From a checkpoint of a small transformer trained on Wikipedia: 0.673M parameters, 3330 steps.
Each number is 128 + 32 x the weight over its row's rms, rounded and kept within 0 to 255. Layers, rows and columns count from 0. Numbers have three digits each. The size before them is the row's rms in percent of the matrix's.

# layer 5 MLP down, 64x256, rms 0.115, rows 0-63, columns 96-127
106:141107086134142107191155075167112117123181110152081100127040114123107137122108145119081118110156
092:178157122118130080148153060141161094100121165085138118101160160156171131136187160119137145099140
102:128087032118143114104086094144193155092106138099141129134130077132095144100117109154124114164115
108:079146092137082136159105112101125133138119128046195111208141073217198124125149127146170088173113
096:122082124137114158117147192091120087153128159165108122109083094175160164135115099157131163178062
093:132092124118142210182111123115134083165133123138101107141104155155157138053129105115155176077125
107:147195160065136151064106153110097170178101101106205073094158129129164097080124143154145188102140
112:112166096108117135102071119191116084133140123110122174066100112171124143106134166129146112095122
101:121073103160119155089167202110203103169153098121099112084169128121098099095106168169132183118050
099:195142139141121121189153117078130127091166129181092161144129197169157097159083167129035122122116
101:132078128110114178192167110106162110146250160147143150158176145076137158115111167108141165103070
101:101057088158126109120198167112122145079055160111112128182122125164125151092140111072105143126172
107:121127152122095128113144168106132137126209155110138117103135075169125137144128083136161084096168
105:123068104219126122126225152160136169101155150174184140098116106089079116139163158103097107109126
091:140155132102142078124122174133115116169097110147169088063114170112086114141163153137151161137127
110:092082164125093162088179162122071088111066143124122068137129110078118109149136175122167101162166
092:130068170097126065088113117161078133084104116143110121120092121134137101128099109143127117117122
106:146169203151110130162181110147154138151114149120110109139046052143123141140123168094114096140147
106:105121132202142082112113080138096171074097125163081143132068123138127170127148181149114146111159
102:114114150183139110134161111160114166093078113182129215125173101150096170166122151101102133087114
094:074177095100098160121159122126108130130129146061127129119185121150116130097137117130149082109127
104:123133107097102106102150167119117170098086105170127102134121112123120119162140103118148142156133
106:087184170161143115071065102152100185135127109110121123100122148178171126049116124120142106133137
104:109184122086130089113076169120151094156097128102217159100130118105125147117124123126150093150142
097:139112077091135131166165153173177154165112126129111150208084109138192109128111159143142096141150
105:154163117208139139119119096150127104083110134156059118134141129144053083132131125130116125128084
093:154133175103132106119180200156151124139128066109178127130156121104132166186121134135137184164132
097:088132137146146137065114145100110067150159099149055068157133104078129096119168082096112189096099
099:169172132042127149166157077103177113115209106112131161124181115102152149100104123116146101118113
090:185154158123110163133108124156155118118146107140142151137131164125174104084116087117125133152126
099:124151141173137082153051074147060156130157151143058161133125113113115125108097064098111097115172
097:151105120117118146097128193111112175172171130163197070133156136100170169131134136149109113116134
106:060064139204134153099118108095127171152110147157054189164142131085121119149127110150144141156124
095:171095176048149139144164095100129077142096123123107130061155177110130124125117174108127172119116
104:032154143137094054141143204123082114102178140165149118141115133132054124097133174154135098096126
098:105121153156126130152161144108150166140098123084124217155120099145057167130130158147129190136130
099:136134130121110121167165048132095099176162103173078088168110129194179101140128130127150100154081
100:148169121147142177124108157164123174182162116099183184055070177154111141144177194156120121109133
098:115141104066139174087153097083157087118115104159145129146105128116163067158091129151095137135150
100:146082140105139110134141057119094117138099099122105193075101138109137134098140087110136124133133
095:111100160087097176125118173177074207069164172187100132173126152040163166138094158153186139096155
093:108138104095125059134053111152128098117118141085144073150104129100124122094127089107104088140156
103:147140091099176136138091110126099122099119139153137155105154139155051108101147187094119086190124
098:167164110087128064088139151109142123132160115149173143120155153168103124152168136117085118140138
101:207171161158172074114112138155096132126083125138110155164054182132111082123155124139134114104051
094:174108141183116081125157123151084122113086144084173100128162069120100178147124039135138098129107
102:116127144114102112120063082143079074113098124175098120090153117075199094159107113105126155154127
106:153184151121129123105089148163120120153077122121176127136174172125170107140149136027097097136094
107:121119135137132147151106108185202128087123122132062182140132125165149171130129136131125147103141
088:066097131232126102145146135160141104114099135117122140152087179091057178163131112156150174106179
092:192119103119143176073119136099121102071165161113171149169184144125117134128115077146150102108149
105:178116130121150126159104125090108134116189126137064112074099168089194085141115152133112095187191
094:108202113114125191158168137087144186124078115106117059139084040064147132177141123140137125137099
099:129109131091165160129099180116156104159130108169135128126156157183119109156119106142125104107167
102:153121171120151166127164108148198137122116103100124119150128080087101186151114141143092086116194
090:105145119139127137089151187116164140216180135103172106187090116132158093144111107116161160114113
098:113103119162143165127055074075098121177081106077182093164177139095099154101146046169106167106084
102:158086113065145166008089105166180134111147171049136201123113157090142147158102093135102141147160
097:123110086093126134190101087156117152129065132080149102168221107137121138150134118149119106173089
094:112145094139132144136062112120137123112065148084158126089114148144155105109108111092141133157097
101:106156114137145100220136149099157102182141120150138151115135192140123139121148166174181152144110
104:143116112107142048167051104070126096109160119052125102093138136152140121154126091110119141156139
108:133154125103096165169191156135167175169170131163100086099122109129082069117137135155122180085126
094:106123142144097141188110199107132110103166121165077085148116096138101140180143116122139083128172